config.toml
n_layer = 12
d_model = 160
n_head = 5
n_kv_head = 5
head_dim = 32
d_mlp = 576
vocab_size = 9493
activation = "relu"
norm = "layernorm"
norm_place = "pre"
norm_eps = 1e-05
positions = "learned"
qk_norm = false
attn_scale = 0.177
bias = "all"
tie_embeddings = true
parallel_block = false
init = "normal"
init_std_qkv = 0.0395
init_std_o = 0.0395
init_std_up = 0.0395
init_std_down = 0.0395
optimizer = "muon_variant"
lr = 0.00358
beta1 = 0.93
weight_decay = 0.06
lr_head = 0.0127
grad_clip = 1.0
warmup_steps = 200
schedule = "wsd"
decay_fraction = 0.794
decay_shape = "linear"
final_lr_fraction = 0.05
batch_tokens = 32768
seq_len = 512
doc_mask = false
train_tokens = 233500000
steps = 7126
dataset = "wikipedia_en"
Each number is 128 + 24 x the weight over its row's rms, rounded and kept within 0 to 255. Layers, rows and columns count from 0. The size above them is the row's rms in percent of the matrix's.

# layer 3 attention query, 160x160, rms 0.151, rows 0-9, columns 0-159
size [ 99 105  90 120 103 103 107 103 103 104]
[[132 142  92 153 107 153 109 149 116 185 155 115 151 126  79 141 155 142 118 105 172 121 102 167 120 155  82 130 148 119 134 113 147 150 141 145 102 118 120 137 147 120  65  99  84 142 135 135 101  80 122 127 131  93 139 139 132 110 112  94 121  90  94 115 144 102 165 136 109 132 129 139 133 145 147  93  89 129 135 100 110 103 140 161 126 124 123 136 130 134 144 117 145 136 139 150 128 178 155  78 141 170 189 115 145 128 123 131 138 131 103 178 107 149 162 140 127 146 126 125 147  71 115 152 114 125 105 188 116 108  91 150 125 123 115 154 186  90 133 130 144 141 104  92 120 129  99 131 143 107 124  89 122 163 130 145 142 124 132 127]
 [137 158 132 136 114 122 126 121 164 122 142 149 121 113 126 153 166  92 124 138  95 121  74 148 131 192 125 108 120 151 108 143  86 134 148 148 166 164 139 105  67 158 159  88 126 140  84 140  93 143 139 156 129 145 139 114 161 122  86 118 101 102 130 141 168 105 145 129 135 140  90 100 141 136 120 116 134  72 134 112 159 130 139 189 128 126  97 114 128  95 121 166 146 132 134 139 118 157 131  99  87 132 102 138 146 136 101 150 154 149 168 122 125 102 116 157 145 131 183 113  85  87  93 108 104 144 162 129 145 112 112 125 159 170 137 141 138 100  79 132 116 134 124 136 150  93 129 167 132 114 117 134 118  98 133 124 120 151 126 106]
 [114 171 133 137 124 151 122  93 128  79 114 163 131 131 178 134 135 134  79 127 122 173 139  86 158 162 136 147  83 173 166 150  75 119 137  89 155 124 103 142 160 112 104 136 114 117 134 102 130  97  95 147 120 146 129 134 103 121 151 169 133 109 129 126  98  84 178 110 113 135 115 102 137 112 121 143 139 142 146 204 143 110 154  93 111 140 120 130 119 170 140 116 147 129 132 153 117 114 131 113 116 120 136 122 152 122 138 177 122 117 142 141 157 135 134 124 131 129 144 107 196  89 179 145 105 125  70 136 102 125 126  90 106 120 146 141 103 119 127 102 123 147 131 136 136  71  93 138 152 121 107 162 125 145 103 131 127 128 139 129]
 [130 102 135  96  98 138  84 134 143 104 140 115 109 124 126 117 118 117 119  64 143 138 142 113 108 147  97 130 162 109 158  83 134 150 135 139 140 122  98 140 168 112 163 157 154 136 151 147 116  81 145 148 137 145 132 177 130 146 128 137 130 185 128 137  88 142 142 141  93 143 155 124 124 116 104 156 121 143 115 166 172 130 117 134 148 129 153 134 129 114 109 128 139 124 124 114  87 157  95 128 108  77 119 125 120 148  84 158 136 141 179 185 167 124 103 124 124 130 106 139 133 135 115 115 111 151  77 134 122 118 194 115 150 138 125 164 133 170 140 109 130 127 114 172  68 127  77 164  98 111 104 139 129 110 111 127 140 135  93 138]
 [111 135 130 129 135 162  93 139 121 173 153 128 105 130 132 129 117  90 154  98 150 106 100 115 133 114 118 146 116 118 134 142 115  83 104 119  89  99 133  96 159 113 115 200 114 122 116 111 149 137 132 118 132 166 147 129 127 138 151 116 125 107 168 143 155 144 110 136 127  88 137 180 134 131 158 158 144  75 131 113 138 171 144 135 153  82 176 159  92 138 134 133 109 115 120 113 157  99 141 104 107  69 184 115 144 135 137 110 122 133 118 132  92 114  92  87 106 154 110 124 120 156 130 115 156 132  94 141 115 125 139 108  81 168 137 111 132 151 129 103  94 177  90 146 126 147 114 183 111  90 140 144 141 159 133 154 147 153 122 128]
 [112 122 131 119 107 122 122 151 114 130 111 124 184 118 106 119 117  86 167 143 125 133 144 151 146 144 113  99 137 108 130 163 156 133 133 127 124  93 136  83 125 109 133 128  89 100 137 128 163 129 120 141 107 123 127 122 120 143 107 168 128 127 177 136 122 126 158 101 156 126 131  94 167 105 158 110 111 136  94 134 184 115 122 100 119 141 116 125 147  88 135  87 128  91  81 150 130 127 126 131 138 163 135 172 121 124 138 135  90 145 177 121 155  92  93 108 117 133 135 123 151 156  93 124  90 179 149  80 101 106  96 181 132  93 138 154 153 101  90 113 131 115 140  94 147 197  93 123 127 142 168 124 118 136 150 134 110 135 177 136]
 [164 147 118 143 146 123 115 137 140 166 152 119 134 118 109  96 136 131 137  92 128 127 117  45 155 114 103 155 150 100 136 119  98  81 130  93 123 146 134 109 146 165 118 111 145 106 157 144 132 140  93 144 141  96 140  97  86 176 145 146 153 145 116 134 111 130 128 161 121 153 142 154  89 141  64 149 167 140 133 122 123 107 136 125 152 110 156 150  93 102 127  95 141 159 110 112 135 110  81 125 145 117 155 141 114 155 110 108 115 133 141 144 108 158 168 109  80 120  94 142 162 153  72 164 145 108 146 121 125 129 130 102 175 129 131 185  84 145 137 119 129 122 110 146 166  97 146 124 103 169 121 144 111 150 105 134 132 133 121 131]
 [ 95 100 150 110 131  98 105 146  81 149 101 165  98 181 136 103 130 128 117 107 140 105  85 146 112 167  91  88 168 109 168 124 133 153 167 118 147  93 109 132 109 140 157 107 135 129 125 190 150 147 116 104 173  98 137 134 135 127 109 115 129 168 150 123 125 114 142 117 162 141 138 113 145 166 154  97 105 116 118 149  79  86 128 116  87 140 131 100 114 131 130 165 123 105 123 123 138  91 119 133 100 133 139 147 131 131 118 139 107 116 179 150 145 132 160 102 138 133 206 179 122 140 116 153  93  87 125 118 130 127 121 124 109 118 126  95 118 133 130 132 133 148 156 154 160  92 148 105 154 149 110 141 146 124 121 115  86 155 129 150]
 [117 138 132 123 136 129 107 149 125 148  85 109 117 121 133 109 101 137 107  98 132  87 144 122 150 119 127  98 168 113  76 164 131 101 126 106 131 123  81 135 135 180 115 144  99 145 148 122 140 170 165 123 109 127 103 122 156 129 120 123 155  82  98 114 141  98 136 121 123 121 110  97 140 127 132 132 136 149 101 107 112 120 150 151 103 160 130 134 110 181 101 143 165 130 154 114  70  96 121 156 163 159  77 135 162 124 117 166 169 154 152 108 133 188 119 152 125 135 119  97 126 148 111 186 138 116 122  85 114 138 150 138  74  96 148 140 130 151 111 131 139 108 158 116 125 174 116  93 153 164 137  98 161 138 117 146 124 127 143  91]
 [ 77 188 148 154 146 126 137 137 160 139 106 143 144 123 147 117 137 143 118 134  99 134 142 139 127 117 119 114 120  96 153 140 151 115 112 116  98 129 158 152 165 124 131 120 106 130 126 163 133 135 112 132 154 183 175  95 111 141 102 150 102 139 101  80  81 149 123 117  90 139 118 138 132 102 127 198 112 100 119 133 169 112 126 130 143 118 155 123 141 148 144 122 131 100 110 127 119 181  92 124 153  95 148 162 136 126 187 120 159  94 129 104 139 112 131 110 168 157 102 125 151 165  93  96 131 122 123 114 146  93 151 120 145 110 145 139 159 143 103  93 110 143 164  87  79 131 141 139 144  80 109 135 137  91 104 114 127 143  84 155]]
# layer 3 attention key, 160x160, rms 0.138, rows 0-9, columns 0-159
size [ 99 104  92 115  99 100 109 106  94 105]
[[ 94 102 167  86 180 151 100 138 119 111  95 110  91 120 146 108 102 130 144 125 129 115 123  88 147 127 141 126 133 107 131 116 129 114 115 155 179 142 132 148 124 107 152 174 165 123 128 131 153 121 141 174 155 168 150 134 106 144 170 127 122 153 164 144 127 130  80 151 106 135 138 120 142 139  93 155 125 120 121 103 168 132 171 149 131 123 143 118 117 134 145  55 144 108 122 128  64 137  98 118 143  79 100 121 135 138 146 143 153 142 153 123 139  96 127 117 119  65 110 135 103 150 175 101 150 124 119 125 145 103 140 107 124 125 143 150 122 144 146 102 174 101 127 161 107 136 128 160  75 121 154 152  85 117 128  88 135 137 107 140]
 [121 145  83 179 156  82 123 100 109  99 121 141 108 159 144 139 123 158  93 140 140 132 114 156  81 176  96 126 100 154 144 125 163 112 147 151 137 128  99 141 131 119 105 125 158 152  94 127 147 106 128 141 145 128 139  92 138 102 115  95 100 157 129 126 114 116 133 117 101  89 130 124 143 105 132 186 119 110 118 107 154 117  78 173 144 135 105 133 191 129 157 140 137 139 123 159 106 128 136 112  57 136 140 150 115 111 136 115 153 145 126 180 140 155 129 128 137 105 135 139 148 145 135 107  90 113 128 149 143  97  99 116 147 108  97 121 124 111 136 159 143 133 150 100 149 128 125 202 130  88 146  82 100 157  91 140 149 113 125 116]
 [116 125 127 133 145  97 123 138 105 127 136 115 131 137 119 163 116 149 148 154 169 121 154 103 133  92 137 141 129  88 118 155 129 100  97 204 133  81 105 112  99 136 134 138 178 149  84 141  77 106 125 108 104 106 138 157 162 125 133 128 169 122 116 110  99 131 117 140 122 120 116 113  69 131 126 184 120 114 121  77 110 138  81 154 110 128 144 141 125 107 129  97 118 105 130 117 164 151 110 131 155 134 100 120 121 163 125 119 123  95 104 105 138  17 120 143 120 119 117 130 142 147 130 143 113 121 159 145 143 137 137 163 142 132 126 125 167 118 147 134 134 102 133 118 105 133 152 137 112 152 155 176 158  94 133 124 119 127 153 169]
 [120  73 134 146 140 130  77 153 134 116 145 114 115 179 131 136  90 135 147 135 144 143 143 146 110 123 155 155 133 161 141 104 157 117 115 112 114  83 100 183 193 104 136 163 113 159 146 126 114  81 145 118 103 122 148 145 121 115 141 150 154 103  85 150 104 156 155 124 138 121 154 139  65 149 117 139  98 149 133 112 101  75 156 111 160 126 159 128  90 202 121 106  98 146 123 113 128 120 157 163 143 107 143  98 105 142 112 113 121  80 109 116  98  99 107 109 130 108  67 167 150 107 167 103 150 143 132 132 140 103 141 134 125 109 127 144 138 138 144 117 115 124 138 119 128 111 148 127 128 106 120 155 151 125 117 158 141 132 138 114]
 [136 138 144 158 144  99 125  82 129 146 146 108  94  77 132 129 121 130 129 142 145 118 137 127 101 133 163 120 138 176 130 123 123 196 144 145 124 134 164 133 111 141 116 145 108 131 139 160 129 166 159 142  89 108 110 114 130 163 125 127 118 107 124 150 119 105 102 106 199 126  82 100  92 110 118 150 108 160 100 162 156 146 124 129 163 166 140 102 143 116 146 140 109 146 141 112 107 102 162 133 130 128 129 141 144 110 102  93  95 130 109 127 121 139 124 149 106 155 113  81 128 154 137 135  88 157 103 150 112 118 175 122 158 100 140 144 166 111 125 135  72 115  86 154 119 125 164 108  97 116 100  99 130 116 131 145 155 132  86 196]
 [145 114  89  98 151 141 102 136 173  96 113  90 158 137 185 124 124 125 142 106 149 106 127 123 120 133 119 114 128 139 145 129 115 101 149 133 146 191 118 172 132 144 102  96 146 105 137  64 110 131 126 111 114 146 130 155 107 126 138 125 104 138 104 125 128 103 135 103 131 134 149 162 113  56 115 120 151 142 143 120 133 142 102 122  87 192 134 123 120 156 135 142 159 164 107 105 137 168 108 120 170 140 130 135 134 134 138 134 153 101 121 135 172 104 136 137 133 106 112 127 119 113 153 114  89 119 165 130  93 181  84 122 105 145 145 160 112 118 132 119 154 154 156  76  87 135 138 104 144 135 111 158  92 148  94 126 181 142 151 133]
 [140 105 155 137 141 183 126 123 131 121 157 119 128  89 101 148 147  95 176 117 106 164 153 135 128  95  71 166  84 133 117 114 106 123 143 100 160 138 138 112 141 145  95 123 161 142 153  66 122 135 140 101 147  92 123 108 110 142 122 118  83 102 143 109 126 162 133 102 133 178 140  96 129 111 104 128 157 155 109 155  82  95 120 166 179 137 115 130 130 172 128 107 143 121 123 104 110 125 149 146 167 174 134 142 156 121 135 148 122 133 130 100 146 127 162  99 142 131 119 159 125 117 121  91 168 141 142 117 129 139 115  91 141  99 130 126 161 142 100 112 161 131 153  93 138  92 102 124 109 125 130 125 128 134 135 108 162  63 154 156]
 [124  97  91 109 140 131  81 166 109 113 140 127 154 150 121  97 147 106 130 107 101 145  84  76 133 102 118 148 183  76  97 120 133 154 141 123 116 148  99 142 135 162 117 103 126 128 169 128 103  68 139 112 117 122 182 116 132 110 135 103 170 170 154 157 134 153 148 138 120 145 128 154 112 169  83 109 123 119 121  98 113 141  93 143 137 130 133 147 138 117 132 114 153 114 131 142 141 125 107 123 116 173 130 123 148 147 165 116 115 160 107 133 119 152 153 133 154 129  77 149 128  92 140 115  94 136 103 178 152 152 102 154 104 145 110  90 145 101 173 147 114  93 124 103 142 119 161 165 141 136 107 119 132 131  90 102 153  95 160 124]
 [133  94 119 137  93 144 156 169 138 113 133 114 113 168 164  85 138 116 119 142 174 103  82 182 123 130 103 123 149  64 119 171 136 140 149  96 128 119 141 126 122 153 107 132 123 127  89  94 112 150 135 126 107 161 154 119  98 118 169 104 119 157 124  76 132  89  96 103 132 125 164 152 103 174 117 109 146 109 113 149 116 155  97 109 118 115  98 120 144 116 141 103 116 143 120 127 135 158 111 130 132 133 181 118 108 160 146 135 140 125 169 125  99 145 118 143  76 128 129 118 101 125 111  84 138 139 196 155 102 101 117 114  87 105 130 138 156  90 126 134 127 136 144 140 153 134 159 120 111 167 133 170 111 156 146 109 143 131 100 118]
 [107 108  98 129 121 165 151 114 149 180 105  98  84 120 131 160 102 160 174 137 104 151 179 164 163 121 151  99 135 153 140 138 104 149 109 145  84 122 143 120 131 132 109 149 152 151  93 146 135 143 125 114 120  74 131 143 125 118 135 173 107 138  88 125 159 102 101  96  98 109 142 112 148 119 175 124 128 134  93 120 138 131 144 117 123 124 122 109 152 144 142  92 166 129 115 142 123  97 126 160 114 114 158 106 155 136 120 136 122 155 127 142 112  97 111 120 175 140  68 116 152 148 143 168  65 143 152 174 139 109 118 127  82 113 167 137  97 139 124 102 159 137 140 120 105 152 154 111  81 162  88 116 143 138 136 125 140 113 113 134]]